Weights of a small GPT-style language model, trained from scratch on English Wikipedia: learned positions, 742M tokens.
Each number is 128 + 32 x the weight over its row's rms, rounded and kept within 0 to 255. Layers, rows and columns count from 0. Numbers have three digits each. The size before them is the row's rms in percent of the matrix's.

# layer 6 MLP down (transposed), 1024x256, rms 0.0571, rows 314-420, columns 64-127
096:130114140141158136152155135120104127093144167135164199102179137108157135210166130161111135160114112179120146163181067165153154151140122164096111148088110121091167097146084144116152178147200139
097:168123131072186115107191146139186136115106139106136139173119110146134113106118115123122205115135108112100113142142082120097117134140147071153118121114104130156140100126109156124133159188144110
100:114147112118182121041156146087107087145099152121140163116133125178112125123165159118179129099139081162112133149160136150129113133132101143114098091138206123145073141136126137135156094074118138
085:132124136159084120155133169095145118179132157147173030099153094086147127115079079149159161166142090091101033106121111162082190148097154112180090122121141099124122137134122120070142122152118150
091:114083160117041129104142158079118158107168165135083178114144135114145179098165158142132103145149164112115173170099172090070159119156091150064118161132069107115099170094122140111115160105176148
104:070151135195159064129116142063150170119100120116133121103116133107155146101102124117179104133155122125132093135141148184145114177135212070141114121087086107165119169114135167197130144109120132
098:154095121091091102060109136117136173084133119097111131055127187148113129101075147113081126119109113142090068120140128120108119099098095147086102155083128128161116120163162150164162077157117160
099:120182136164137128116073100104189066100122147167096078122124105104122143157060091136097115162100151164141171160150126132132098138145121109177152181073147138128086149105133132076094088165141094
098:118120086110085092086172146161107135183112134147107111118215097170118119131172094128076054128119137130106126128156107095066119178159139123115124154132108081101113180131160144153051098138085172
095:169120100128119148175177125099121196165204097134148148148077130146173175083113096133099069120078138106119106124147075134123136171107126100110161109152090140101134137074073137144164130119112144
099:139135129095129144114120125145104116167124157116117131079101141066053118104108170087140145148116109092146164106145148142124142110149178101181109200142144112113136149106176136183116129103181196
109:180145091127170140126138182088153101141129150145150100148127129124083113109162121148122155120122070088101193188144155128128165090114119132149155121091106184084110104166146149127107128104100103
094:147128119073152115138076087096136144113097111103115143162136083166126146151077076152151191178180158114133089133159093061079132129188113098133157105115094124125129112131180117162132157088166086
111:116081096163150117112092112144134168130080142145073081162139138146133138134175165157163152131184130205134101134084119148153171130101055135113108132123132167132144060107217160152155111124181109
093:109160147159134164132199116116135061138090109110157088064166142141137167112165162139086144126184151142130124172115171102114192158132078050125134114143159157190106103191128117077092155132163174
099:190158113103058095135126107130123111154150167126127155166135146077161152132101164161086152114149117103095074120154135189111196136165131170102116130122124134167174169139100094120181139135131080
094:127101135165172108108089148101134183118136114167174163149056114126110094122093131162111168141161160094142156157126154106107138151134114101101237133145118077076112149118148111141164139114113180
096:154147153138124115046159174153134156103152094105160114110089129115072150161156161173128119161167151143158102159083160121147114162144114117162090171092161118096135119147159148071204139120187211
116:164175154137128084134126165111083123185117141169115136065174098143133166116108138177116092112201163137117088116147144148084164158137101073131055117151096155149178128126100092098125167117115186
099:079122100157080106085094150076112126106188159120119113063114139130218131153100086057174122121160114144109034133090142147120129095079172139185086133147151120103109141105115134127112094104148149
095:116160050134130118101165177063127103066139092152136120093122194072136172074134125114080104059153132136049136123109118152119104094068150172182169101177115183116093198158107149093116206086087132
093:087131090048158147137142162120138100118122130117204160135142121119178116092115113125159133184099072090152138120137123175153106146123078054127135123149130128139133189117156131130100183119139169
100:125143080124147145081120167080128144133104146100094115127158107178167149135060081127109138100063152112200154095154117098161165155070089110131110105131018080121126146092161126172077167044222135
110:090176089173162154142109161196097139105103150118098124143179093103104157168097122164060109100098100144144191108164111111147202135098123117219132145117134115175197122123138128129130171139112135
116:187104123055117121147150119097121203099128127069160137086161136113096153088115038088141192150060139174095122159122099128150168128207127121144102124099127134167146153157179129132153136165066096
113:095162109158150126099095118128085133102091110162163152151109069153128144130116186152073103078124178121129158168147114050166143156157123182134145100052164082130055166129147131170097121149092091
093:147130132111090167132138088074155112181149184157176179102157090176090128163111187167073118081120123163106073105139056086134161169129127151088091162077119153107145143119139141131149161120217177
108:137116151102113133141131096211123127114096120133108156171220125083080094125149128143109157133159145243085135123128157085131090182117127080111105185118141160118153188132140191096165108127054107
077:194078171137131138162158125153143104108080107130148144135093162165075111139183115102130114121091108110113119141145106136049129120167093159152162164146161144086142176163062119135116086155148132
097:111065051057157103074160104114145136134109148131079074163139160095085108132192152138144143155031092140131092084159089192155163154183109159125132101215136147109145162099097153130116100038099131
100:109118146180171061113107152144160141121118171122141188128115174113124078138163145143125076134119161178122113162128152088154137172171129127125175169123132132183127162129146100158196155141127147
101:197146178129146218175144122156165120112130069114137142135138126125120123133070120163161076126143163123141086125106134165168142125150079097123106060147131137087120134147113110168108131124119135
102:169127090120201119137054168044137134131127133097074137113097095124131116142125138106082141085155106111080128138172137101111110098145170140128124136151151161146130091082082092136090095187099133
106:120136161148145142144082091136151112137134110070152173142092090132060231091085211172080157133114076127112124138112136132188112114104167121119082096090132109087114098120132145101069169133132090
095:124161128150134161154084105121138138107082147120101083094202103096125153116104110111086110071110101109134154103186124104096028139129141064192124042165087177125109057128123142131199123112088101
100:086222090104171100100171129179137152111154125118151087166096159135116154116130126104124199051129093135139154134146110156139093142170126149124136130176097107139112148159161118124096134146133080
095:122055096117125138172112164084106103075205155157151135153127190138120164122142205112081121160188154071137125153121209160143148106122133151118132179086109093124118167131183147155126132093125185
098:127057111098206134139166142183128113102126105104091077141100147148095142175154093195105075185129088093189003095132118142127099106130114159142184117160141149060086106098123147132136168088133169
108:119131172100166089101096121166118112150130184110090104129095171085126081225160119217108123128181165111164174105065143144142146162124064118155138124104124107125148102159165141150167159144158149
100:129136159072185120181162121170120114200162125157163112070126174086100135102082125158169109093106122073098104118157094115148165134165142112142110086123165103096133081161161106131156172086130150
098:146078158176089131144110117148137101157119156084084103140099173131133099078172131160021101152184145162114127177111118119124202145097125123146118128104148121174116127167135091108121130104184111
093:143121169188056204103184106088146120093119135130074131169106081120163118094111152155130136102112154190093168140186123109108114037147125113147089125092145104142131035112072092166049105109165139
091:151086150091134126142121189155118134127118172131134136099117064127161155179093115088141154083167083123112143159144116131069207128193137093139151117146129121164154175141155056136165106095159159
105:061096063151073132132137161079144168087076127117195201135096130139110150121146134073145099090142137155143109074086143116155117128144139147158134164063184138134135078105144158125089098190103135
103:055140147113081046148157132088133122064132083152149119110086109169084136111094118095076179065201130183119158146099085175117142126121144089060099094145159106133191083144108126091180117169160152
100:073096165089128100109170093080127128104070174112122168169121180132110142160116153156128077194152144092096140186127141161160128142046126102049169144113165114092124125144112143120131133094090085
104:080072137115128133146125097149122083111148141090115131146061110108074100138121065105117131174141139106180147114114100121136143141151166087108166134121060132091153075086042149201128127122082143
093:123176076126115143162123094081118081131121148098116132119192152141062169110143116094133088170144102144148120110109135133150064150127137063152115134164143099107113153137129162115070150118127194
093:189115137156091203145099166139136085164176158087128140114116148147106094131109109116101084179127129141145162088158134151148142145143097093105104133119151202146141126114153125136127026143088132
102:201154127157104166102141117169104146124089137133107126116116188127108106129112195152219158149130080094167089163044143134146060074140121115120083182131150136105173084111092090130123104133087181
098:145076147139204171078172091125085150122132135154149163122109078164143073144126130152107122138109114055176122143154132129086127146112126099205135067156121172142134163137161103147180134111148183
102:115079144057109068119109092129115159166104088125140135105090134131117130107141127119099140133172204077160130137176134141156183127151114169122071164089126097111137099119159133102091186200106107
093:136063132149087152200085152115156158157139154158138142153193101146110137114115104164164054099133134176095134119140090164133092136134116149181135169113152170085129140125101120204129094101106184
098:142115170142118150142171185108134129132121080160129087163122098174121100062162116163057159113144098152132128164165137077136165092151143094086132116129130183129116064086141134135115148097123116
101:172113143096132123112136093106113095098084162074157113058168044132175158124132110125092174089128126135124200145059104119084107049170174119129178121123095160147109139113102105070132125123127128
097:052190155161091101162187095092120122134128183101089101064173108205124127096108163132117104148199140128127084084128168121100084214109176156139130121156131153189126116172129130101119150082143129
096:098126133127173051053129130134110130136137129117093162140099132208144123114161103128110091184161144097116166106150108154080130155110140116139132155139122137127194131125103117095102146052138092
100:126111103160222157099101127187161090102089170159139155112127118136132219125173129142133166099118090114092102151135119189114145124096114133114111083176101172172114116104111040086083169067066126
098:137178072105155091188166120145092170154141124179211161086062171061174093112142106076108153095115137108112194141139168107159101154076121129154145149129091128136117137102107107143148133194113156
097:101121202170064133120139150115129217158143099160121124132100079135079125165170140118142179148191130106112102164184083122131139120149150089119145137231082081139130180157110108127074152103133091
106:063089116094101106066107141075126124206089051145118137153154097106118139166147092099141102118089111154084130130081154136133107140105082089141122139106192121171059114116112123145153141099129088
101:094182139155148097106099164174175090110143098096098178157100193161087065093126130144153120117125162135219132109090108099116121162112054133134108110120111095098146077139097145179080110059140107
110:117127187096132127108118125172100114137076138168103128179179112150136189157064086160141136189116084131135132132084125083159156157147058154102137124138137089144095132179142148123121107120163158
103:141111108115129122124091213161137116161164162157109107189147077155096150052111090088132088136173110142117103135092143165067189109111113094141107148168132174168052140063045185116137114164114186
095:193143093195122100148141166157086150133121105146120125152093123147103169073085195170128110151049126126067148150150117130162121138113123110160135098102162145143165173108118126131125156120121143
111:091060168167134074145093114198113250155154120064159144156088118099075192085083142157146156068148100174087163148145135111106104127098102162145104075126087051147143123162163138079141103174091137
097:147141123143117141165148122130097152134120159136109095147172110123100142173136147114146107120148167131069134128074125138158133142133148093133104157078125086101102149180103187081139140114146120
103:102113163113105134145119206139123100130164081117163116130095108107103110144150119106177111129119094064127104170180196154140083159150103133070115047122134107149135102116159102183060148072125133
108:109125164092188121111122112181096090130126143070127138139115115133133088097148041081064158117075080129176091092082081110109143072150104115099125059097174066082154123076084163112106156097147100
102:105127156156125155155114114110085090109076080098118147131196138110074096072119113121231137064164074089164149167115146158141174164137084129107143165136114134170084138204182140098124047143126098
093:106126118159127109131131100143112143162087166134164201102124129098152133130113119137090066087105146098132111143132092128145173114117100062143149102163118144148159135151156118065094127133143154
096:149042180133150120186146105127153141133102108083140150154142154152189168106157154141113117113041120166072154167172152137138148081088105108110156140089076107101092078172171144157143146144059123
101:111064138127141141066122104089134145126094133161127115112147098107095075118158096111164230081125132121121104092169130151092133138136113112094136105073134060171153152132169156130097093154171114
096:135099145096079164145100136080116136101130156134097168122096134154146104142117146100074105151162140113119143134144131156073123117144115120092196160115060097153153105157122164139137170066156187
105:194100058124136069168115153065114142095170117118152144150158184114171182144128103070171091103106209121123172150104109100148120132092112138119114111067201070157181160113108097075094116149117112
105:127072110184110147106142186137141138157143100146104130085168098097130072100087143155101101128114150111134153123077111124131113116096172142139117129152144142138157130184128078166085110150146173
098:173135144178164133103138136179131140104105130075108079109109101117127165108134133100145071106098086112101114172072116160161108120086149130102066117121170166165187137136114119091132103090101140
103:173087083152171088135155110074147132150139143132067156129106176115091153120117112094150125175130153164109154103105159094124114202061132142127115119097151123147127111136103138134115121086104076
102:136113162117211163115110120160138086072132184137135075075163139100095140142116134184118128132128137123151148135088073092068127094131095127179110136139168121106106083194140093140055080149106126
096:123070128042140105135128177078144133058074124116159191217137126112107131167130147141151176137168096129165116152181153097143146121151190080137151123172125119099177122196145082167129163158171102
098:033064132126097184103151155131158149135144183088178098127075139162080108123145199190129067120128120215101125134127161131127173128130166129093130143128150142112124143073122181154120177139117098
088:158135142172101120197092128115083144083150104084151094043120133085086083145127103160104192149106179114171155185072093111124172105084169090092127098163086165096130103153136055158100164075103086
107:136177153095178138091138150109131138107148113085144151177087119140185192155158150119105152091124135090117112130129070061156141173128170192136081082088158135134127079121100120138106140107096132
100:149152046091143161132174087149099148104114111180171144165118096105145084186099068159181177143106179100120084145090107090083176152152126145140103129072123097087137136158128171121111111124168096
106:199158055158142181022108122146117108089125116152158187145141083124137169121131134129106118156133127085120091151125123154122153125126123107157051144146117127155112155105132166124082145087159122
097:076160125110136103143137086111109107098155113127188123122115185121101133128118153130117139117120215178126177151140108155149104119106093154095111127122170149131152144121110136135124180157080181
094:097109120106162150132137118097111152143137177196137142171097066101104089130080155095104128109138074128124093121166134178106085101174132195098186126143169148101193076156118165094127066128174167
107:092145115210070130129107096110200098179119031138146157150156098086115100099121202180124084108115118116106150174196093109149156090140121157102176103125107175088117125112101150105208180180160108
099:142136135140169138152068126182071163182144104134133108158050125141054106056174177160161124102109132190130103107142116160104124147151125123150115142117132162110131141124056156093137085074147137
105:131113118130129122102087094112116189120178167125138155142109131080153198099137115113134105069156090092115137104165158080136124138121116108099125063190103180102133142143126145090127142115173204
088:082148186124057146124120099122190153113147091148153197163140128139117135120180095160086159148161139155084113085092114149118089210154085155079136106122169118115137090189118144106104110113105100
107:157107146139090147120138163072114150100085123120171121112100088207141169135149169068136126090121106118165197079122132121163109128089178142164103115119142093137122121123130102125111111168086161
097:114163165115165119155123159163105131109133104174125165195191169130167106138128148161061230112098106073131161113124122154157067096102124138105074132150165194109130157143134151101084130146109144
095:148085157140130032153153129173115108125099056098096149116145097158165123100102100123090091159125138084090127122125096148136094157064064151162189141103096136104132109097085149109098140062110182
089:186157054169081122106169203151152122109118152139125167174198122111151183098153104129123142116134140144106086163096139111114193137115128127073127131103091085123159124119131089141070119116141118
100:090107149129149116149121108072159170164180155175075174146131140148140120143110162164129166114145188145158143131111155153096184161133091086144103131124108070132099108114139103124144071083153138
107:162123129108133130120118137086189052084110127090121147148147125146145185133090134176057184124088161113091194140124101130117164122046106160141084114143124156086142090078115208083087067175114088
093:146077136172106099118083116109094113116117162134105122158157097134128145083169123121188141079134162104116155136146100101135141114161089199156102097135090122103126169072095081106154116120182154
095:132109146127168172119121166112132188169157068098065154116128107144123127090112132110172142151086117123151180174155154132145145131121134187096127144047126082201157139112125128142096167127114113
096:079148143154068144149124150107164177095176112118161165099116156162192162118079077169160118120120133153134125087113096139133168098091125179132125200164129086099106106125069147169149139108087130
105:150133175138154121140131104177131131144150151136148150064095175149084124119097133140135102140106175111065157215135173137140140159071156050106159128183152148158184133117078091126124187196125124
104:106121107147075105119146158108143113107163129124088099130120125135086153145157153073122074140162120108116100193129142123107175114130191158092061169093152081177165182092104179094145124174181135
103:106096115123088128133043101154148170079116098140138144118146135134094090109115185132158123187079082152122127139100108147141129133130051162093118151161128079102218174145131172108110131156138157
101:136146162134130104144081068194135106182147094122165139114131153143076129165150156188140090110142152149096110159112184123134082139039190156162131115114156073156100070172135121173105096110093097
105:102176141134090043179182126136123148087150181147178122110130125147100157199118120154137202122150146167109159128092133167202107107167114128171147156092136143127167134175101059114079154164180118
101:129090070133104128151098149172100064110127145192115149105070108127163168148053101129201110095151127152061095078135115094155137097153133137123122116133084166149123146125135084136124105143154137
102:124105103150195127074117127119116121199123143074164139136156104141109095131096132123177182064156101130163169109178118117159172119129096107132135139154121077134180120154154119207074113146167209
# layer 6 MLP up, 1024x256, rms 0.0571, rows 315-421, columns 64-127
099:133120038150135113117155142098099164131074089134064120154153131158114137124104126155146103095153207187135163147121192153144122127169109159133130152124149157172108148090070136178109109114107124
098:137126122175150154142133138157189145132097157125170116060095067121114178148138129134131191135150172115168135135105122159098127149196162167134114135095133123079163115180157112105087167191174164
094:120122126143143118102133136124124088162170106175123177143074118135055183100169088067181121099163145140130133136102111127117164098121117127114126177151088160132114159126102109150115099089112093
096:153153095181206142113100129126131112129074159135149086145120122092128154134080115124112089090169086119176096127084135194229123131066137084149175072109219127148191082177110137153120051124075162
103:147134171136160114100201124141111144089168131118137169169163144120128082101100098100108088086134168055126175079078121174179140154174124160129103196120093143125084138184154136095125153132153095
100:159170126175190158147140138111167143165135143138087107175091184086108081157166110096165192163127124142172130137126112188175143104150135127216099103106129137088105063117118077112115173087138093
100:161147111126109154134117110122126141146122141150136154107040133128107120127072123139121101154119083139102166165112119131109160112167164148109137096145132134097110140171137160081109215133103099
094:128139168081169133164136116104124144101137122089177169144096115195154107132073157195139148155138062168084063057093203093153095092111158145170144096171109125162134125155111096137107090146157110
094:129154196130071101148122121123121101104101199159150095132180124135058027170110145142118151111170173134124136119206167141143154156153152190132145140154157095109098164144098096117141147131157144
097:186101198151130108124128105195106152170178117108128146189110127142151160180145149176193091060106081145097141097076128130090189108151172114124121114121198129090128093073126104187096095136090135
102:058117118117147148129134113158146184140145103174129110106096070153154170082144111159170136098104164169133167130155169137179088157139170119059099137109119170120135125145139129116160110082114082
101:111128116148102199111163137150183129127094163159141145102110115142171141087099092084100084153105147148110153080126101164148081156108135108109118095094137110105078118201117133152164131102113178
110:150116145096120176143158107159168053110117113168157139129137116205145107153147094131091121125161133143117175113147129117088130111164098121118071048161099080178142140147099077158050148153130102
092:145123110117086134131077148126136156128133078119148128160096161142125091183154065107151156074180159113099122094148096197116129127137114133110111146174101138100111132077125099121133061102093109
096:107124154216158177125121150140140153081130099128072121104151106186150116121150136123095127112134106155159119154100153124137111151131130109126098100148101122137094109117167179135124132094171139
097:176135122136131108177158159144107107122130133087170150124142189120086146132128154095149091173085126207115089124140094039127080119162140152135088148177108150094203164114125152170108154099137071
095:096159113172130124148143109064154107107085167161117171197151144103117124090091157093075167148077120095191174085160146156145158156092117162179135117144094117135125135105092071146093100163075124
109:122122130117096120082204098159122083080067099114105109155090129130089139129144066192094157166129109156103148128127044109189178166133167181146181113124103157129117157119165165120125147125181141
098:140176141119160160185153088168150196136101094124135116118136095136049089162085135145065147129095167101148209069164088154112138073087120175142086106140150132106084139141085135127106148155129132
088:098098138166122145116134134139121171078168087156115151125066058137058123097116088164112126093151071096069094105150117120087113154095136112123115109109164143120138134163110160112143052112145078
090:132151123164187124138093101167125182100119140111107129181145180185165159164099107131119122109048122156122136090095124141097096070094102160163141123144100137131105114105120100105157104122081125
105:147107181128144110138143117167115130136060117167168111118121102087095148154126167084205122113156066137098096155126144171125083098168194134142114141178173175120157164181133115106211120152087064
109:131111146146099135131115156101174114152130156094182107161157156131183123130160118102140138117141088165141133148121134124081139124159149173140089098131140129091132142110096132080168112157155132
111:144123166158133145096141181152124115183092071137170148142147094145163107078126143137185103155117143133143099065127145088160190165133160124122106116205093138143156128137140190133172082026142142
101:141163161153171186127169157119150138111139186104053170154131176135104095108156074120144141139156073129112127122151124192115130141143169115118153160170121149120181125121123121103112162157086139
103:134155110083106074120119177132158183159121125109132091111045155055128130146064109103088099138156171144181140125110209138131141145136155086155120162129147098148089149173111124129108108142060052
104:090107108159135155112112108159127047123163127080125082155107202145117091106172151113160197135075111168150087139164166142135154201132118149116120126173110128125167112133139128109182157117112145
081:083112093099158090088190132102149196102146196122140157135142143158175181134104145122106089158176133110104131125156169080134144142126161089099085170149113145142107148153168169123154144115105127
105:157150132160128145150143087169148105146136050133168132142117129154137166146074118123099159171217122078114175157084178127079137085079151113123123156106149136145139134099124167084204101129115107
102:145110132124102163130149078192066129179110159115113140103170153135074133161162147112158152171097100044099147072183085106145073111128147085081072107084150132141148168120131187178164174043181160
104:070156127197120135079128176151126121127095138193155086127131121093135107112117164145128133126163088116126125152164130109151120091133177148093115172154099096141124141128181089113153162107135112
097:115120134153095104083183052182087143153120157157149121163186162128116150106130150115115155131122100166148104137095098210109109169204084093142108142153090091143141133151150117166165171063153100
102:159104141097128164168200124120063139100117119180139124135140121149134081104082099126173142073108119120137114066108060090122127157156166104172118174129150139093171154085114084140120108141097204
105:075138103087073125099124096160109128132133098110116107158119077101159069102143189199088131203146134168087134139150145166128196108039141165108097130122150126123089179152109186124119138148156144
096:160101091107130140128182150133140151167071080116106125100096135072104119116062131087148148142148097174105086130154141135165159075082160092200102088040140126108110161094129127113093117111060151
098:190110082117107122117127119152077115092100112078131113082124160135161131122097145116114038164121120133091099151139107130103159137074179097136102134140112138076137142126121112141096129124156157
101:098149092096072197115128147141143143129151138123153150173081114139121189124087137062137165070094114159094200116110156169097086170140190071194096084129132156165133165093108118121097074169144107
105:133167143169155106116140139113089189094110119145167170120103123122169125101199124099188141089208153129159108122128080210120100178163093151121124102127154142161151133142133129068155119156088135
097:105153141083110160101118144098114084093084124144138139128103156149083172118160145145145127110164083104089091059160145164123140141132109103121176110125161131114163182097094091114105132119127177
097:132146056096188173147178099112130135126104097171136124127090139139121115135095173111204112082074120082108139082151128143122075116158135150167158124139146118084115123098098113136143106183091149
096:151124101123106065115100145154137179199161175156095146117162162169125166191150134051093129163137121095090184123111131130114101128098186116157143160153126177175131148120108112062117142151132107
098:138112128195138145126100059103171148114123116103081119101150133198079106091145193194145116158080165139127098137133163101180113151083147168085095108126140105143130116073050156145127095175066119
102:099127154126138147079147095179077110125155142108070157107231112130114100104153153127145104156157167079124172138074118071114151114149108055112123118098151118106140178147157160100156073053149120
097:161063136170081164136151106118114110089133044124106133137128154143141117120185138153093119134068119139111118088097134091108125135135123122154161145129130131154120100085139095120157144072080032
104:127156090152131072157109111058142171119130131206134148154136087167130141143176161146152057164096166147146113113120157131155091170143179091143113159155055202172106123176137074181091104136169114
103:156106097109155142101111161139122111189156052128141089191160109146187147119100088133128109124147190144092062100131125128135073159171088136130139114204148110133104166114130100113081122109199099
096:146084142081137116147133123114193142170174136148132107122110098096169094178135145143127125052139197115105110116086137084130161087097124107185106094095099162101068127121166076145158124145162078
093:122160145117113145078159191116142166161180095108116146123179125137143118059088123109137184098088161141109096149115172118113111121094115148113151135130113081118100125168133145102114183169136062
100:168154137101120146152164140123095158120133165115143144078197105117134129170118151088143100135151194141107108115182084154114132103155129125160141070165131101019170154107096135135139116089127127
098:125125147095056074172132126102126119138074131158114148111118135142142113118102169104153208125102134194065125136141097159162145149191109142143100142120148112203153077098084136156086127145117169
099:147035097194160099115161165157152131118081132130176089184101159099082106202156102135167148135134117130113095111100173085137092136123106156110192154126114139158067087111104131235131105132136144
100:146122156125161133113168156164130084133171152166125125117105134132118160131136114131115152149193178117134108153089131139082121055096155108180142127146103164135096104114124180060106136121144121
092:130160131084135133103139124138172112107133189138130154060094138128139041070123184081146151139123116175141128116113160133113151204154085147108086081084095131142164114127092158164144196198167114
099:112078112107143125158082135154121146176160095144085110105177181129084143142086199116149063152103089093096139072156127145122129107100099101111113109185161164154147123092113129191154122136096068
101:150206115107176142140096171125102168165122136149153085163083109126106152123112101084112206130119099148161176104136160125158204031108102084095159112116112109090122158119168125127168078111149138
099:195083193126192135102190137099120089145164083120109153184180134091101114181165130121084162128138138189116132108125170123103139146189125137109186159148154125115078122142128191121096125157127138
096:163141147106110137154163110118138105158099112148087093134163159165255091181135099083171126157104123121163162139072105072191090100174085136150104122071135154119110165138138227125159161176166164
099:118151136153127166072163149079140056142134098094076137169160111142095148150088082152146137097129126112148173133096128138130202100192175109094092096199154143122153152126149192054107095125102141
097:109126075145111114172145118018112120104123177116179144168160170116153113135143199099156109119147123153123122167106113106143197137088156181178201142141068112159116123094200145149131131118088150
099:131125145082168137188134110112101121153136167128119139110152154146112155149185138127100162089123165159164072146174090121162115140155128123163117125140043143153164091160111203084103095167195124
101:179114134149135155140117093102087131166126157179126138122119102109080180216142140138107105132125100168066117137173187144154140090192159124105142125105108210154142145178158164110193133211125156
102:198095096142109110089173120110119103146132096124141143127101117134158129141153124143080153100169126104146146151069168121095158137154186107097089177108067135116147146150146138206138074138087055
101:157159150165154122100118130105102159084113178106063110114051138094172078164112116137133138154145118151165077056154097116168143123142207140126121144133140061108122195180111129148156177084115081
100:116080208083181144136141052100180107161086111172124115184120135170153146160175130116133061091178126104116149118128160117104115130136120152094183171123081156136124155105198139146167110095158081
106:114152153103093148077153151096145071125127098102058077132115106142188094176157127139124157072174122127178080126162106178165149132134082143084122146118145159119119127090099095144157197141151152
103:156149152105072180144065119091142119118152146109151109172095141068160105049116136070056119138153146161123118052141140107180144090148118121104110131183199134141108106116110170183163132152078089
095:136142119134104148141141079124086117182128108180139145138141157093129127083119079130120140136135108116139103070155106105083129119111170162121094159081136177000175152163141141082154105142146141
105:194175170175121132150123140103147141099101112194160109094132158194202081105108146117131149109166144121102124077124076145144170117121134113118139197125144141124135157153116123137147092141121192
113:136097098114145104068134172095146169110215139133135150108052081139172100166107147102058080175104149166099156103143131063111094134105131126137152099114121140124130138113080168146112158111167114
095:153158133117143183093135091127109159137186079130088118137154174155152092131097159103084151126135151141162144195187112088158157135128144182137148069115116091128096134101127147161178129140135133
100:195217194126118177111177126134147111125094131166104076105170127117083108162106156136136160195121125140178105091107090139143147102182131091064092096089190114153133168167129149102124083161181145
097:134202124145054143103103127133140133121172083115143120145128155141114146114062149178107055088115106073137105108111114123164111063073103153105099179190201113127118142120122106141156172062124090
097:126084117104170120126132134163130117119138141116171080097088139115084162138149094109111145148127165122116113102140118120110194141156098159079140121131114163145136146141106109080168121177145115
099:166120152089130171088131094177124042120120104095152131070048156108084122189126121182103098094141159186103112116154164171083090119152129111168152102141180170091102120104094174127108145106128131
100:137112110116092163128108135164152169119098128197137164064111100097147161025130161127171146120098144123115163161140142117142126089111136133151154164128155171116100198114110167154138076127148145
097:149123150069075143156116075123131164130145115128145120141143136156130064191069095174134107084096165084188110063124145126152152136115067162126131123096117147123110077131114116138158173190221123
105:125117155126123111081119064138102140109171094121122134114170160107184190163081173108150142070147074161059114152151206125135097128142144079152097107112156165135142099085156184163138166123089138
102:149138144156113170150082142198098092162153112075135128142128138181112157116192124097140198110186104166126140125130154189177173167134164144053137118152172147133165117125118159127176112144161144
093:141179109154103157118099115106155096151097127088150071117064131183133107140121102083128137136131135119148165113088117115127123136102115127169111138128097098116154111119159149162109103149131105
106:196168145129087100171074136128135146117117138139091120145140086146139101124115103138168159139173117131140126107112143114178059181122142154089147116192116140128101110135112081076148096097051128
095:097141116107135125164119118163176121084116138135175190159150117150130126201117154054167155155127132108162146135115162195088067137166094127145151104125132136131143145135078141125140094135136147
108:139130111159065124131120097184122097183115158177144167037121111124098088088075099122168088112102071185168170129148175124137088128146086087147138171149142131083142173164112082073196138104154087
099:213089095083157154115102151030145171101133160142135157110159115112136118115099145064085130123102151177118132120129135140157178150118129115093154137132130117131198153172148177139114093062125148
099:148092096151189143182195132135100149152121116137179115108121116132199116073134127095124151081189080101160104104086090107142077132133147111166134104109159089076160102162129100111098091102148101
093:149126150114124144115151122088191174153068119151116151153092103097120107107075104114105084176161172088091084128109140152104107145126166148139121145164110088107131137127119100149122084075179084
096:126091095124151162100100158118140106133129136099087159145104139077155133092167115134097058143096120223188174127135137131201179122118111146173132124111088127120140139098138142080128116120149145
096:150114137090173093128130085077103103136156160166110199146140133142163133136124095158116093118071087108141141117103142119101132123163198119140121092152126105135079104157142136068074042117110072
098:164084114116020115117122140146101123119090255144146171100086135108182076125099144063119172105145154145147150197119146136167124126126118154164122145099123157139130145166160171053129116130191100
098:129139138105112100155173127105084103092077104118143114110100188080161128103085126108164120187117109189117106163220120111121116156138163063123119118085189066163174166189103076095139120120102116
093:104123090165122155142140078128107159173110122140129121108097121150129129148098166127077126112104111072172206123165130098148152130111154123130153116132105115156099181037142116106158180165179073
106:128119136105149134160104120156146108095165165088048102183193129070142160155090096178186107138112151154159086156154111139093138090191116175057138151147094157095153125160153142137122133149163126
100:114089167100062162214168053098157112173152120117162082133125080118138138129112146164154083128094126110122180134122166103114150070155124154107142109113140162101123121148100142127168159159090134
095:067134121114143202094139117164099096136076185137131134143163137099107097104190206057108175066102130144090103126137158124106108115128157082123107112153153147144056117172134184175140089182146115
099:114146150100148195126114124140105127134127129103104128093060169198154152100115131055135151145131166144144162133123144151132149095111105089200133119158154142130151094093172179106151094170131119
099:176132151088110173087132148122139121125088148137150163170076123124104064072102177138131056173087128109098149144117120103117059126134097159118172107095141147103156125095095137165112146169132167
105:172146147125181121120170108076081133089112114118092107125155116126147133163139160180136121103068125107170140127186081127126124167188116044177131107129115158122065177164139105118134112124215193
097:161161094096143116107172109131103116161077121087152133110141125126110129146137142112126133158146129136131172095107140146104118134179124146139084230133148149187074121093127165131131133178118142
099:134121147140144058120163090142117117107078158070105137141137142108139118087130113135090133098161144155135084109119072167136119126159150095073175062192102147122102150132094109141079085133129122
089:150136161130147170126072152139114145167100120115054071104095105079110115140146162124082165167142154126178151118135126127098064112134179100147181094126152143142112141135124078134133166122110111
097:148155156111134146139133190144131145110110114193106135135104148120160100174131127121094141051158127163154146061049089111136147107124092117095119135099138171153120133149143171139179086106159098
103:138117086120169185145144154151124131195091146152132124161055120094159155095100035121124184103096157159103152112046171109123127126121086111169126085102119192101122139186169078168158154104083111
098:140139115149125064150134053127136094187146091140135100072158162143108153141116114154135146131149140154180144156153092131142066127092172142132109095178091182101072090143169134108143138127157049
094:110136168142132138099143091155122112106087098120128194179144138183165125095069127092086164107086092090136116116160152149174199106135171105112113135191140175119127138103124132066134161145142113
099:184126135126169161174222144129112107120112116150140125085119104165121141144077205114160115111124134132127178080167102127129166146127162203149073119115107142115159112092126162055124150151135087
098:087144116071138153103182124168117170128099181171103140084109128102121190108139148097135178137102153143148147124156157146131148137139175098164095151103119152122156094139100105129157172125068103
102:152148101067087149100185129105150125064137153096076162121136135155099105088128135155068110168059126098113091083140121115125107157146132119102122167136097142211078183121134103080217125098073082
098:125117152132094100131158073148151069088098089130097154126117133153119150101141076140109106160154190164161159128158131173172160079083129097144113152125060176121079152102087110098108127070125116